Each number is 50 + 10 x the weight over its row's rms, rounded and kept within 0 to 99. Layers, rows and columns count from 0. The size before them is the row's rms in percent of the matrix's.

# layer 5 attention output, 832x832, rms 0.0361, rows 533-600, columns 520-623
100:53 42 71 48 47 52 46 53 48 69 63 61 35 32 54 52 46 47 43 37 35 42 53 36 62 44 32 69 49 54 39 35 68 52 50 56 56 68 27 41 46 55 51 37 60 59 53 42 45 50 38 65 52 50 35 49 36 52 49 36 28 54 49 60 41 51 61 54 57 29 54 51 44 12 65 44 37 53 57 51 49 54 43 46 49 26 38 36 52 56 38 84 52 64 22 45 47 53 30 37 34 47 48 62
097:38 42 47 53 55 43 40 48 41 67 55 60 42 61 35 39 61 42 47 42 50 42 52 35 61 61 54 35 37 30 61 58 47 37 55 40 39 34 38 60 56 41 62 54 48 53 55 57 50 45 53 48 47 44 45 40 73 42 36 25 44 49 58 74 40 47 31 44 57 51 30 69 34 38 29 46 51 60 74 50 67 68 51 58 58 27 55 38 67 35 55 31 58 63 35 49 25 27 37 68 46 53 48 60
099:51 51 49 51 49 39 45 51 58 63 59 52 61 44 48 35 48 46 46 64 67 30 39 45 38 54 64 63 43 48 26 38 35 40 51 30 59 39 53 58 49 50 56 64 39 49 79 57 44 63 62 60 23 49 37 50 65 47 58 63 48 56 49 57 52 50 54 46 35 58 30 43 51 47 57 48 64 35 56 50 54 53 39 54 40 58 54 55 26 67 41 49 20 47 10 54 62 49 42 33 49 37 59 48
098:32 59 52 41 42 43 44 57 44 38 52 41 50 29 57 71 61 54 44 56 44 53 34 50 46 58 50 53 57 44 54 50 41 60 49 42 38 49 58 55 35 62 34 51 60 66 65 48 78 55 31 53 39 48 34 45 41 68 31 62 39 42 55 19 48 78 56 48 39 44 47 61 48 60 20 49 48 37 57 45 37 35 74 35 21 52 55 52 63 36 48 45 52 49 57 39 52 51 20 57 52 56 61 30
103:47 51 53 49 44 49 49 54 56 58 51 38 45 38 37 52 43 36 44 54 38 46 54 44 41 49 49 72 41 36 46 47 56 51 54 61 42 56 46 61 70 58 49 58 44 30 44 44 41 64 38 62 38 56 44 37 25 56 46 46 53 82 25 49 19 31 73 54 43 67 63 38 36 38 36 65 58 48 37 43 39 26 39 45 56 37 58 24 46 48 59 12 45 17 71 55 75 44 61 44 46 30 44 57
101:51 24 57 54 58 50 53 52 51 56 67 64 39 28 58 47 58 60 67 46 48 38 39 47 56 40 52 35 55 59 44 51 47 56 48 50 45 52 44 61 46 49 58 54 64 48 70 61 40 67 39 52 47 64 55 54 42 43 55 34 23 76 22 69 45 40 25 52 59 66 52 69 47 48 68 40 67 62 85 65 63 34 41 66 53 48 41 32 72 36 51 88 43 69 75 40 14 74 53 37 38 14 23 44
099:44 41 61 43 40 51 43 31 41 45 38 47 56 52 56 43 48 49 21 39 46 46 66 36 49 38 49 63 38 44 42 42 46 33 46 54 57 48 32 41 28 57 46 44 45 68 67 55 65 38 48 51 62 52 50 78 62 46 55 37 53 52 44 40 68 80 64 74 48 54 47 75 32 56 32 38 65 65 60 51 53 59 58 64 36 60 51 52 47 34 40 48 19 46 66 56 62 63 59 33 44 56 38 40
101:56 42 61 71 48 52 31 39 59 44 37 54 61 50 39 61 47 55 52 48 64 39 43 54 39 38 35 62 41 43 53 48 47 59 32 63 39 49 39 48 49 45 45 43 71 37 57 57 46 47 34 43 57 41 48 56 49 39 62 51 57 52 48 50 56 32 43 70 41 47 40 50 69 52 43 49 48 42 58 41 56 47 52 44 57 73 70 72 59 39 53 69 41 77 45 51 39 69 65 58 43 72 34 70
095:56 49 43 52 52 49 41 37 52 71 54 48 65 47 64 45 49 59 50 57 53 42 59 43 51 51 62 50 54 68 64 42 64 46 53 43 46 53 44 48 67 51 46 44 54 48 59 55 48 67 58 65 59 52 51 53 50 38 79 52 39 45 49 58 66 46 48 63 50 61 53 34 88 57 31 48 57 63 63 45 62 07 36 76 51 45 58 54 25 55 42 75 48 63 61 50 47 35 42 58 44 41 70 60
099:61 52 42 56 27 67 42 36 53 57 47 48 42 51 38 32 81 28 41 39 58 58 47 80 51 52 60 60 47 55 39 45 61 38 63 32 38 45 53 62 34 66 46 39 42 57 42 47 52 32 30 56 50 57 43 55 53 46 43 57 70 51 37 76 39 59 68 50 42 66 38 77 48 40 64 65 58 56 42 61 59 66 47 78 57 38 39 47 31 43 42 35 46 20 47 68 54 72 64 68 47 65 36 55
088:42 50 39 40 47 66 53 46 46 47 55 34 51 43 47 49 60 46 58 51 39 54 58 51 46 62 52 52 65 50 41 64 35 53 48 65 50 64 39 49 35 51 40 59 47 40 43 59 39 54 45 53 44 46 49 42 46 54 43 55 33 29 59 50 61 39 49 50 56 47 45 43 49 66 67 47 48 55 35 56 49 51 47 45 29 59 54 48 63 27 64 59 50 55 70 43 44 52 48 69 50 54 56 47
101:51 48 42 58 59 58 59 50 60 37 51 43 52 53 47 55 52 51 61 53 43 62 58 32 54 55 39 54 56 42 61 57 66 32 61 70 59 51 53 58 55 62 54 48 46 56 40 35 61 52 55 64 45 38 54 43 31 35 39 37 35 53 45 60 34 72 55 49 67 59 78 70 57 64 57 64 61 37 51 59 73 53 34 91 48 48 48 50 57 54 44 42 23 53 56 58 63 60 34 54 59 54 54 70
097:61 66 68 52 37 54 48 25 65 52 35 34 53 51 14 47 28 54 41 42 33 52 28 43 61 55 45 49 55 73 43 44 65 46 56 54 56 79 55 38 59 71 29 35 62 54 54 49 35 55 58 50 57 54 56 43 23 41 39 42 46 42 25 56 51 30 36 47 48 21 64 48 49 31 49 43 59 64 34 52 32 56 33 32 55 52 61 30 40 31 50 46 43 57 54 51 60 34 52 51 45 36 44 40
101:46 34 51 39 37 31 39 42 54 50 42 46 65 34 43 57 64 45 61 51 38 59 74 50 43 34 60 44 40 53 41 56 55 42 35 62 47 53 54 45 44 49 52 39 34 34 52 48 59 52 28 34 58 54 29 47 59 43 47 35 31 26 40 52 39 52 35 29 60 42 42 32 71 47 74 44 53 39 52 71 59 79 63 56 44 29 58 43 45 14 63 46 54 38 65 64 63 56 27 75 55 47 54 49
103:41 51 55 34 51 42 60 61 38 44 57 49 42 39 54 61 50 67 49 54 53 45 26 49 37 54 40 53 50 36 47 46 64 58 46 55 37 56 51 50 59 27 39 50 54 67 57 53 62 66 36 36 59 44 37 45 69 43 50 54 46 38 47 43 34 53 03 48 43 52 23 56 57 57 60 59 65 58 50 55 31 37 40 54 52 52 56 68 45 74 54 69 48 53 32 47 69 32 47 32 52 63 64 40
103:48 36 64 48 60 52 49 55 42 47 42 35 51 51 48 50 39 59 48 59 51 36 67 47 37 27 52 45 53 41 47 63 73 61 39 45 52 62 46 47 57 46 57 37 53 46 61 62 47 55 39 38 31 43 47 48 73 61 50 30 57 33 49 62 69 24 68 59 25 33 52 68 59 40 39 50 54 58 72 56 37 71 37 84 63 61 61 55 44 90 41 33 51 55 72 20 84 66 46 66 32 54 49 62
101:57 53 56 70 46 53 53 56 61 65 73 37 34 57 52 49 51 56 39 71 46 41 38 57 52 58 46 52 56 52 52 44 53 50 55 56 40 15 48 34 35 50 27 43 62 55 38 62 63 55 45 32 43 44 51 68 49 36 51 60 57 57 65 55 58 63 50 50 53 34 51 35 22 36 19 64 61 47 54 60 49 62 53 49 60 42 63 39 58 48 39 38 61 35 32 38 41 28 39 54 71 56 40 44
101:30 52 46 42 59 63 60 60 60 45 37 56 51 53 44 49 52 53 57 45 40 68 38 36 64 43 56 33 47 45 44 57 48 43 60 51 68 45 52 60 63 46 37 55 55 49 57 38 33 61 65 51 45 30 47 36 48 51 37 58 30 66 42 45 65 50 58 53 35 52 64 33 50 66 46 62 41 18 29 44 81 45 36 48 44 40 42 42 36 36 53 49 54 26 56 41 31 70 59 36 50 52 49 50
104:52 50 46 56 65 58 61 61 24 56 66 43 57 47 47 54 56 56 47 55 46 55 43 51 37 65 54 46 53 54 50 34 47 59 68 39 61 54 46 53 53 54 43 55 52 52 41 48 54 43 50 52 24 45 47 57 30 32 33 47 42 69 59 33 68 45 41 32 54 52 63 18 57 50 41 39 33 63 53 28 55 59 37 49 63 45 42 64 63 52 52 42 51 31 55 29 31 45 50 36 47 46 48 62
102:61 37 68 71 51 56 46 46 46 35 53 55 29 46 60 52 53 66 49 51 54 67 66 59 61 39 65 64 55 45 48 52 46 61 55 56 60 63 50 44 40 45 57 44 50 51 41 64 61 60 26 30 47 55 34 56 55 40 53 23 64 55 65 43 64 42 47 64 52 72 63 53 37 82 58 24 40 43 57 52 64 41 40 42 43 41 51 60 60 63 59 44 60 46 41 39 60 55 45 68 61 70 46 23
100:40 62 39 48 39 74 65 65 60 57 53 57 53 48 41 53 44 44 61 60 49 51 60 47 51 48 61 63 49 45 36 52 63 65 61 73 59 46 43 55 51 36 37 41 45 40 58 56 56 60 69 34 51 62 37 48 69 36 69 60 61 43 45 40 47 43 52 28 43 46 34 59 38 48 47 48 65 58 38 50 60 43 77 47 23 63 36 58 57 63 70 70 44 64 53 40 57 48 65 52 46 44 48 20
100:46 51 46 75 45 44 48 22 40 49 53 41 40 49 47 58 50 62 60 47 52 50 53 54 40 48 53 38 41 50 32 70 50 44 41 52 58 51 42 70 52 38 45 28 50 42 60 54 22 51 46 52 56 60 53 46 30 36 51 16 71 47 55 32 70 33 41 57 62 37 69 51 57 71 90 32 75 50 55 55 37 44 44 44 37 56 23 82 55 46 61 57 54 62 38 26 41 27 64 50 53 57 43 48
104:64 43 39 60 38 44 61 51 53 68 56 60 46 37 48 56 64 60 41 28 48 41 34 43 53 59 45 56 32 82 44 62 56 49 54 49 51 54 47 54 59 38 60 67 35 51 58 57 49 55 49 52 56 37 42 63 35 37 47 60 36 53 65 46 64 45 54 64 49 71 71 43 67 71 57 77 44 71 43 47 40 44 52 48 46 51 57 48 62 34 39 61 65 56 55 52 35 42 51 51 02 55 51 49
098:75 30 53 50 54 59 34 54 40 46 47 49 40 59 62 31 36 48 41 30 49 40 52 49 62 63 42 47 38 46 34 54 59 55 51 39 41 35 41 59 61 62 34 46 54 49 50 54 47 33 68 52 60 60 43 59 54 61 47 44 52 46 70 66 59 60 39 33 43 44 36 60 32 65 44 24 60 57 47 45 78 49 55 52 55 41 30 54 32 47 64 63 56 52 50 58 38 54 53 41 26 38 40 40
102:49 46 41 41 43 53 59 35 48 51 33 45 34 42 64 52 58 52 49 57 49 53 50 66 44 54 50 62 39 48 74 66 50 36 43 42 40 53 58 48 36 53 47 37 49 46 48 35 39 47 59 65 27 40 50 52 42 59 60 31 49 74 59 48 31 49 45 49 46 24 64 48 42 37 53 55 66 49 51 46 31 55 64 72 53 47 66 69 48 33 53 79 53 26 58 47 47 53 33 48 53 56 45 62
100:62 55 63 40 48 46 32 58 47 58 45 44 49 46 48 46 43 45 51 56 43 44 58 51 36 61 61 53 54 55 50 30 40 65 38 56 56 51 46 53 59 50 56 51 70 52 50 62 60 63 44 63 40 48 32 35 36 65 64 32 41 32 20 51 44 30 58 33 67 30 71 61 46 76 58 51 43 66 21 55 57 78 38 68 65 36 51 46 63 55 50 47 47 72 45 45 50 49 39 53 71 38 64 52
100:44 36 37 54 48 56 72 38 57 56 46 53 59 50 40 54 55 51 55 37 37 46 59 56 37 38 57 61 57 49 67 33 56 58 36 63 51 41 64 53 65 59 55 54 46 71 51 52 36 52 52 51 45 28 43 72 35 63 39 56 46 40 68 45 80 45 56 48 37 40 53 80 40 68 58 35 60 29 51 57 38 56 30 73 28 40 75 46 56 65 64 58 53 46 57 52 50 61 53 58 50 26 43 45
101:53 32 26 56 54 68 40 56 29 39 60 53 40 34 55 46 30 51 50 68 64 40 56 48 39 44 40 49 36 45 60 71 47 50 43 45 54 54 63 46 49 40 51 52 44 36 46 42 59 56 60 54 38 51 62 57 51 50 53 73 38 42 49 58 44 29 65 15 58 66 56 20 63 40 53 75 50 28 48 66 40 56 35 47 45 76 60 57 58 41 53 59 61 53 39 34 56 29 65 39 51 36 40 56
100:43 63 63 68 40 30 56 54 43 54 41 52 59 42 48 52 58 41 65 46 58 60 29 32 56 60 39 48 54 41 56 37 38 41 58 60 49 51 47 52 66 50 40 66 48 46 65 45 43 37 66 52 53 65 47 48 53 48 59 40 56 61 43 39 27 42 59 44 60 32 52 41 31 50 52 33 82 39 31 44 30 43 69 54 34 55 39 65 32 52 52 51 52 57 71 67 60 16 75 33 49 49 45 30
104:58 53 45 49 68 54 44 29 57 47 48 39 62 47 44 55 46 48 54 57 46 70 69 58 53 60 43 55 38 53 37 51 66 57 58 47 62 47 66 48 65 62 52 49 50 64 46 58 73 62 64 44 39 40 55 54 49 52 54 69 67 64 35 49 46 34 49 63 58 60 50 69 58 60 45 58 40 40 56 80 60 35 35 16 52 26 26 75 41 54 43 50 45 28 57 59 55 41 43 52 71 48 60 35
099:46 36 69 60 51 50 37 51 62 54 45 53 38 42 49 26 52 55 54 34 63 52 54 52 47 71 48 50 40 47 36 47 33 53 65 53 54 54 50 60 42 30 44 43 59 55 43 63 65 58 72 44 70 44 40 57 52 50 48 40 59 63 44 50 67 35 50 43 72 35 75 44 43 59 58 63 50 54 51 39 45 14 51 36 35 49 51 52 68 35 71 33 53 44 37 48 60 67 64 47 82 56 67 63
102:29 54 36 49 51 19 53 45 42 41 62 62 44 50 54 63 66 33 44 51 68 56 37 55 35 40 42 55 36 46 72 49 43 52 46 48 53 51 64 33 59 51 59 40 43 55 67 68 53 56 37 41 48 49 45 40 45 43 63 41 55 57 76 60 55 50 71 50 56 43 59 72 55 52 48 48 45 38 29 41 24 61 40 64 32 64 75 60 60 49 34 44 51 40 62 59 43 61 52 42 55 56 52 78
103:41 34 53 58 66 42 42 59 53 54 36 46 57 53 56 56 51 45 52 39 25 54 29 56 42 41 57 55 55 51 47 61 48 51 53 64 62 51 51 44 57 44 57 69 45 41 53 47 54 31 45 62 64 55 45 50 54 19 44 64 18 49 49 49 38 40 49 52 31 42 39 30 26 53 74 53 54 55 35 50 40 50 81 52 56 44 40 52 58 30 69 46 59 56 42 29 51 36 44 54 73 22 44 42
099:60 62 48 57 45 58 37 53 66 62 36 44 55 47 37 58 56 47 46 57 41 49 45 49 50 34 47 51 50 45 52 63 57 58 30 28 55 48 36 52 48 50 54 58 73 45 27 48 42 54 23 54 68 35 30 49 79 58 43 42 14 44 54 44 57 57 43 50 46 43 48 55 34 36 38 68 34 42 41 44 23 37 58 36 46 56 40 56 50 48 52 46 43 52 52 40 44 49 51 30 41 50 29 39
099:52 56 60 43 39 58 44 44 33 62 47 50 42 32 53 61 32 51 54 54 51 37 46 43 52 51 45 71 54 61 47 63 44 52 84 37 63 62 58 46 41 64 43 46 69 44 58 45 68 63 33 35 33 50 53 40 37 58 38 49 60 74 55 44 52 55 62 43 59 38 34 38 48 51 58 38 50 58 44 26 46 53 72 46 47 35 53 37 86 70 61 28 45 44 41 64 63 59 61 52 50 46 49 41
098:39 58 50 46 49 53 51 68 41 51 39 65 41 58 42 46 42 47 56 51 63 55 43 45 36 37 56 33 46 51 48 58 57 52 61 45 65 53 48 54 60 49 44 56 31 48 72 33 34 51 59 62 67 51 64 45 46 52 52 58 19 70 46 25 46 51 42 30 52 50 35 53 58 70 60 51 32 47 45 71 49 58 28 33 47 47 62 55 35 49 47 62 57 59 41 76 27 61 44 59 56 52 49 49
102:38 47 58 41 59 38 57 67 48 46 51 62 63 56 38 47 37 50 55 59 76 43 43 29 52 38 44 43 53 59 43 54 55 62 54 44 58 43 46 56 62 45 25 47 66 47 49 43 29 44 35 58 46 45 48 43 44 52 51 23 37 15 39 28 44 48 28 45 48 73 33 50 75 53 31 53 43 55 55 49 29 16 54 54 45 55 43 42 54 59 44 35 43 76 50 62 24 37 53 37 39 46 52 46
095:51 53 45 29 35 60 56 39 55 38 44 51 48 45 45 51 45 50 49 44 50 41 46 61 51 46 39 47 55 41 50 47 40 38 40 44 45 56 73 34 53 34 51 57 50 25 46 64 63 49 41 61 69 62 55 53 59 44 73 65 65 68 44 67 40 46 52 55 57 37 53 39 73 67 42 37 34 52 72 63 85 38 59 39 36 33 58 62 43 47 52 53 46 53 63 43 53 60 50 67 65 47 44 57
099:44 72 30 53 45 55 58 45 53 58 54 53 43 48 41 54 31 51 62 49 57 53 46 47 53 50 53 22 46 76 46 60 59 51 43 49 53 73 57 43 47 67 48 65 59 54 51 49 55 57 55 31 40 45 38 49 39 54 41 37 64 48 55 60 31 39 45 67 49 73 49 32 42 44 68 26 41 75 51 50 33 46 48 73 58 61 56 28 62 64 29 57 43 52 50 75 44 36 58 65 57 52 59 33
102:36 63 57 40 33 51 37 56 63 28 37 55 57 46 33 50 46 54 39 62 33 57 44 56 41 47 51 52 40 45 56 56 56 56 35 63 60 42 51 56 58 52 43 34 36 66 57 46 40 60 35 46 42 44 50 60 54 77 83 46 58 57 64 32 26 70 72 48 55 58 44 38 65 41 70 56 36 56 39 40 47 50 58 32 57 81 56 48 49 42 75 42 59 42 59 45 84 59 46 46 32 59 48 62
105:60 59 64 29 44 50 47 42 39 55 69 21 56 31 49 34 38 64 43 49 54 53 40 50 34 38 39 33 48 34 65 54 44 37 69 25 39 51 39 40 56 54 54 47 56 47 47 50 38 44 53 62 62 31 52 45 55 57 64 77 39 55 27 56 31 32 48 44 40 34 47 54 76 74 58 55 63 23 44 73 34 53 60 61 51 60 39 17 37 59 29 45 50 46 50 46 59 65 42 41 54 57 29 48
097:60 75 37 49 59 36 39 43 56 47 43 67 44 52 53 33 52 54 35 72 65 53 52 66 54 36 45 39 51 44 49 55 56 61 46 48 65 29 58 35 40 46 44 44 49 59 40 29 46 50 46 28 51 28 40 39 42 65 28 77 87 55 70 38 22 55 53 37 35 50 77 46 75 39 42 47 54 62 47 48 59 43 51 68 36 45 52 69 17 36 60 62 54 52 42 30 64 44 70 58 42 32 47 56
100:67 34 50 46 57 47 46 38 41 30 52 39 50 58 65 72 39 57 39 29 52 45 49 49 41 51 47 54 48 42 35 51 48 40 53 54 45 33 41 55 26 56 44 56 50 60 51 44 52 45 33 53 27 37 45 56 53 51 54 59 67 37 68 56 59 59 24 62 42 24 20 45 73 80 52 42 26 39 69 60 58 24 56 44 58 40 80 62 45 55 49 31 57 58 36 38 42 44 46 29 56 63 55 23
101:33 56 55 53 60 60 51 57 45 50 53 51 49 49 66 40 36 51 42 45 54 39 65 46 65 70 72 48 49 50 47 42 70 49 51 29 46 39 40 33 76 44 52 40 60 55 55 40 56 64 27 77 40 68 67 59 60 52 50 21 35 51 32 69 55 52 64 31 35 47 67 47 26 63 60 67 38 43 44 48 73 55 67 35 37 48 58 75 48 27 55 57 44 55 50 51 49 39 61 46 43 40 34 48
101:53 50 50 51 26 51 48 42 55 39 36 43 47 48 55 55 64 40 51 73 66 56 42 36 49 53 58 34 44 62 50 50 63 49 66 52 50 33 70 61 50 51 57 54 56 52 36 41 47 45 45 46 56 54 58 62 41 67 57 62 48 59 31 47 94 55 53 48 46 69 55 41 77 49 26 66 35 55 44 39 45 70 41 57 57 38 68 63 34 47 49 42 41 31 29 52 52 55 33 58 59 30 32 55
103:36 47 66 43 51 40 46 58 49 52 48 59 62 45 72 38 54 71 61 33 53 58 56 57 50 47 64 53 67 70 56 43 59 58 51 57 52 53 60 45 54 44 57 58 44 68 54 53 45 51 36 58 56 34 63 56 27 43 46 43 42 36 52 49 39 44 83 33 16 47 59 77 78 73 27 38 43 46 63 35 26 41 64 72 78 39 58 47 56 60 15 38 22 71 56 73 58 27 51 33 65 36 32 36
101:30 57 32 38 63 55 45 57 41 58 56 57 31 58 64 49 63 60 65 65 56 48 65 55 55 43 53 42 59 50 44 46 61 54 53 53 35 35 33 60 36 57 45 60 47 47 36 36 45 49 52 50 83 66 38 49 45 36 54 54 35 71 53 55 32 26 44 41 49 37 59 53 58 40 63 45 58 41 53 59 34 53 52 64 60 66 57 37 56 70 71 60 45 49 55 42 54 55 56 42 43 65 45 65
106:55 62 44 50 50 42 66 53 44 50 43 49 34 64 47 53 55 67 51 44 40 59 48 43 57 40 45 46 37 72 58 73 42 44 55 40 48 46 53 42 52 42 61 54 45 59 68 63 55 35 41 54 46 62 53 40 40 29 44 50 53 52 58 23 43 51 59 78 78 43 22 57 35 63 48 34 38 43 56 53 39 65 52 58 64 59 60 68 66 65 50 61 47 31 44 23 67 55 48 60 51 52 60 67
098:45 45 54 45 70 54 47 54 47 58 44 65 53 56 55 59 48 40 61 59 50 49 65 40 51 45 40 50 48 68 47 46 54 51 36 54 48 66 64 43 39 47 59 50 51 45 45 58 59 52 29 54 55 54 49 50 47 45 52 29 65 44 44 39 64 76 75 49 63 60 53 36 37 54 57 69 59 31 61 54 68 65 41 42 55 66 51 65 32 17 40 31 50 69 56 38 40 58 49 54 56 50 35 59
100:60 49 43 48 47 31 54 41 31 48 31 45 50 61 58 62 53 43 56 50 46 62 31 64 42 55 47 50 44 39 54 45 48 35 49 46 32 54 57 50 35 43 28 46 46 58 34 50 40 52 43 40 56 54 39 58 35 55 44 41 40 64 47 34 24 70 64 43 67 59 51 29 32 65 62 53 69 44 60 08 40 53 63 46 35 53 26 47 37 55 57 29 28 64 72 37 52 60 53 41 65 50 39 65
102:62 46 57 52 43 51 56 46 71 56 68 57 49 50 54 38 48 54 63 55 54 47 60 54 50 54 53 57 54 49 64 59 41 49 47 64 28 61 29 49 59 55 57 69 48 41 49 63 51 63 49 43 26 69 34 46 50 43 41 54 49 34 60 28 30 64 61 35 56 39 77 30 59 42 27 51 31 31 47 53 49 47 58 60 47 34 57 49 66 51 60 59 52 43 61 61 43 28 81 54 64 50 36 49
097:60 58 47 46 40 59 43 36 30 39 58 43 50 60 43 54 44 48 47 47 55 39 47 67 54 39 43 40 31 38 59 65 48 54 54 62 53 40 44 44 56 39 53 66 33 45 36 35 37 65 38 39 54 48 43 27 42 54 29 72 55 41 60 37 41 48 40 18 57 37 75 60 52 57 61 44 51 70 60 59 42 56 41 64 22 42 52 42 54 43 32 21 73 55 77 29 50 63 51 56 39 60 54 32
080:72 50 50 37 37 46 61 39 40 45 40 58 70 42 55 35 59 65 65 70 61 39 47 42 68 54 43 55 38 42 51 54 53 35 49 48 46 41 38 40 46 60 50 57 25 46 69 58 49 60 63 40 58 55 48 41 48 43 50 48 42 38 38 61 40 37 47 59 49 57 38 55 61 65 61 57 55 75 59 52 60 46 52 48 37 45 38 52 40 44 49 41 39 56 26 48 58 45 42 37 72 47 36 68
097:56 53 53 57 31 60 50 52 61 43 64 56 50 39 67 57 41 62 49 44 50 43 50 40 25 29 39 50 51 54 35 62 45 41 67 48 51 35 42 73 52 47 59 59 53 51 53 41 61 58 57 48 62 62 47 56 49 60 60 72 63 59 41 55 62 70 58 55 39 68 57 51 52 24 32 38 14 66 44 57 35 40 23 74 67 48 41 62 48 58 57 36 40 48 42 65 64 51 62 50 60 58 37 65
102:55 50 61 44 45 39 63 51 45 46 31 41 37 37 61 59 42 60 52 47 49 51 48 44 54 65 36 42 50 54 41 52 42 47 51 41 53 53 32 64 52 59 43 39 51 51 46 62 43 62 57 40 47 81 56 33 39 89 34 62 24 48 22 60 46 64 63 62 35 53 54 33 36 57 53 65 54 71 32 45 45 51 54 40 58 76 49 61 31 11 64 59 63 57 32 50 51 50 57 65 38 78 42 62
094:40 44 39 42 51 32 60 44 39 71 63 45 47 41 52 51 52 50 54 59 45 56 44 48 51 39 55 36 37 64 59 73 47 30 33 49 44 31 56 39 57 52 50 58 63 57 59 61 54 51 53 52 54 61 48 68 65 55 53 32 65 53 61 29 45 53 43 53 51 65 52 48 58 52 43 52 66 73 31 51 58 50 39 32 42 62 55 46 86 71 29 55 36 55 46 26 34 58 33 58 63 66 30 35
100:43 39 47 30 33 30 58 48 52 38 52 59 43 41 44 63 39 57 55 70 54 57 22 62 49 48 48 67 56 41 50 38 67 26 46 57 44 61 53 42 48 58 82 47 61 45 48 63 50 48 55 78 54 39 48 52 39 32 64 43 46 83 38 55 51 85 61 52 54 39 42 60 55 63 62 64 44 71 59 24 32 63 46 49 39 51 52 45 66 36 36 53 51 54 63 62 45 62 27 56 57 49 37 57
098:55 63 56 59 62 38 44 51 51 46 69 65 58 55 65 32 55 44 44 60 53 40 30 49 44 48 66 48 42 56 44 54 44 25 50 42 49 44 41 68 68 31 62 47 54 59 44 52 68 48 56 62 40 42 55 52 59 37 60 50 68 48 42 43 48 57 70 61 69 40 59 54 73 47 47 74 42 59 43 67 63 67 66 54 17 82 46 52 62 63 61 48 22 62 45 59 26 68 45 69 53 51 51 63
098:65 61 39 51 65 61 35 39 57 48 50 51 23 57 66 60 65 44 53 47 59 42 46 45 48 42 55 62 49 63 32 56 72 50 49 39 69 56 52 53 61 50 45 58 40 59 56 40 43 67 61 46 52 53 40 42 55 40 49 41 36 29 54 54 49 30 42 43 35 52 50 32 30 64 70 52 52 37 48 53 32 44 57 48 45 79 60 60 33 50 42 81 41 51 55 43 50 72 32 42 41 60 43 62
099:45 39 51 51 45 47 58 39 40 55 55 47 52 47 38 46 58 36 40 47 56 50 48 46 29 39 41 72 42 56 47 50 37 47 42 37 53 50 65 47 57 40 48 31 41 68 55 42 70 55 65 40 44 66 56 28 45 57 65 46 58 47 71 52 68 44 46 45 50 42 49 49 34 47 82 53 52 74 65 56 51 47 45 64 38 59 57 20 42 74 59 45 51 36 46 47 39 72 57 64 51 30 64 43
102:48 33 56 48 38 57 42 54 48 54 44 48 56 46 48 42 61 58 40 54 40 41 63 65 48 52 26 43 52 58 60 39 41 66 36 45 29 51 50 46 42 45 63 58 41 50 47 45 62 77 34 46 52 44 60 49 42 31 33 65 43 73 50 57 37 61 30 66 56 60 65 38 45 52 72 34 70 57 41 61 39 46 60 49 61 45 47 11 63 51 27 64 37 54 53 59 42 37 63 44 66 80 31 48
098:45 58 58 64 61 47 44 61 75 44 51 44 55 32 54 39 51 63 48 34 48 44 43 35 40 63 45 54 48 62 41 54 61 43 44 69 53 46 57 28 54 54 68 61 67 34 51 52 49 42 45 55 40 57 47 58 65 31 38 33 46 60 50 71 50 39 36 37 68 48 56 69 57 78 30 51 74 52 65 30 61 60 44 36 40 48 84 71 45 53 50 67 62 27 40 52 52 45 49 51 68 63 63 49
100:60 53 55 46 71 34 44 40 60 57 60 36 34 54 40 55 35 53 68 57 49 27 53 64 59 44 49 33 52 32 57 44 59 39 49 53 75 47 45 48 41 32 47 48 60 62 54 60 61 60 47 33 40 50 56 50 55 49 45 44 59 62 46 56 61 54 68 35 33 63 45 51 46 73 51 35 67 26 50 43 51 67 49 49 59 45 34 48 31 55 44 53 29 59 40 50 50 17 38 70 62 47 50 54
100:43 55 74 35 46 57 28 60 56 70 57 45 45 47 59 66 45 42 47 41 48 42 63 46 46 54 51 51 60 59 37 68 56 60 50 47 63 55 43 40 48 61 64 51 58 42 52 48 33 56 51 46 49 44 47 37 38 29 70 47 39 73 52 32 53 51 71 47 50 55 36 39 79 57 35 12 49 57 51 48 54 44 56 51 57 56 43 49 46 59 62 25 57 60 66 56 66 36 46 45 48 57 68 64
092:43 31 37 55 46 48 58 46 58 49 44 36 30 59 65 72 44 53 50 54 63 60 37 44 64 67 47 64 52 66 45 32 56 45 53 58 43 55 52 48 47 56 31 50 55 50 59 55 61 46 55 67 43 53 48 39 63 43 48 44 58 57 35 41 58 54 64 71 40 54 58 37 53 49 56 57 45 60 36 39 48 51 58 26 45 56 49 44 61 59 36 51 59 49 57 26 39 48 57 61 75 61 32 44
109:44 37 07 44 36 40 24 51 46 45 52 49 35 37 50 49 57 29 56 44 57 53 49 55 48 56 56 39 48 39 41 44 59 42 49 57 46 27 58 61 50 28 46 40 55 51 39 59 52 57 28 59 50 56 39 44 52 61 54 63 32 57 34 72 61 64 67 61 48 43 67 22 62 48 40 28 49 52 32 58 62 47 51 32 42 57 56 21 39 47 42 65 44 47 40 33 47 50 61 58 60 49 57 60
103:48 48 61 40 49 55 32 44 56 58 45 51 25 65 40 47 70 49 37 63 44 56 41 39 50 55 62 49 45 55 38 53 44 44 58 44 62 62 58 57 42 51 49 55 70 51 60 49 44 42 58 54 42 51 39 45 36 50 43 56 41 76 50 17 79 53 77 99 35 54 31 31 37 41 45 62 38 67 33 35 71 34 62 72 36 50 72 59 35 31 50 38 60 44 27 48 60 54 68 50 70 40 62 46
102:53 39 40 37 53 59 41 22 46 54 38 40 47 43 44 36 46 32 54 28 46 62 60 54 55 55 36 42 58 45 44 49 39 60 68 56 53 47 61 72 49 43 43 55 37 44 67 59 43 55 35 66 60 61 36 56 26 36 73 22 70 62 53 42 31 51 74 79 51 19 45 47 61 42 60 44 30 48 23 40 62 45 54 31 46 43 56 58 60 35 64 47 93 28 64 36 36 66 33 43 55 65 78 49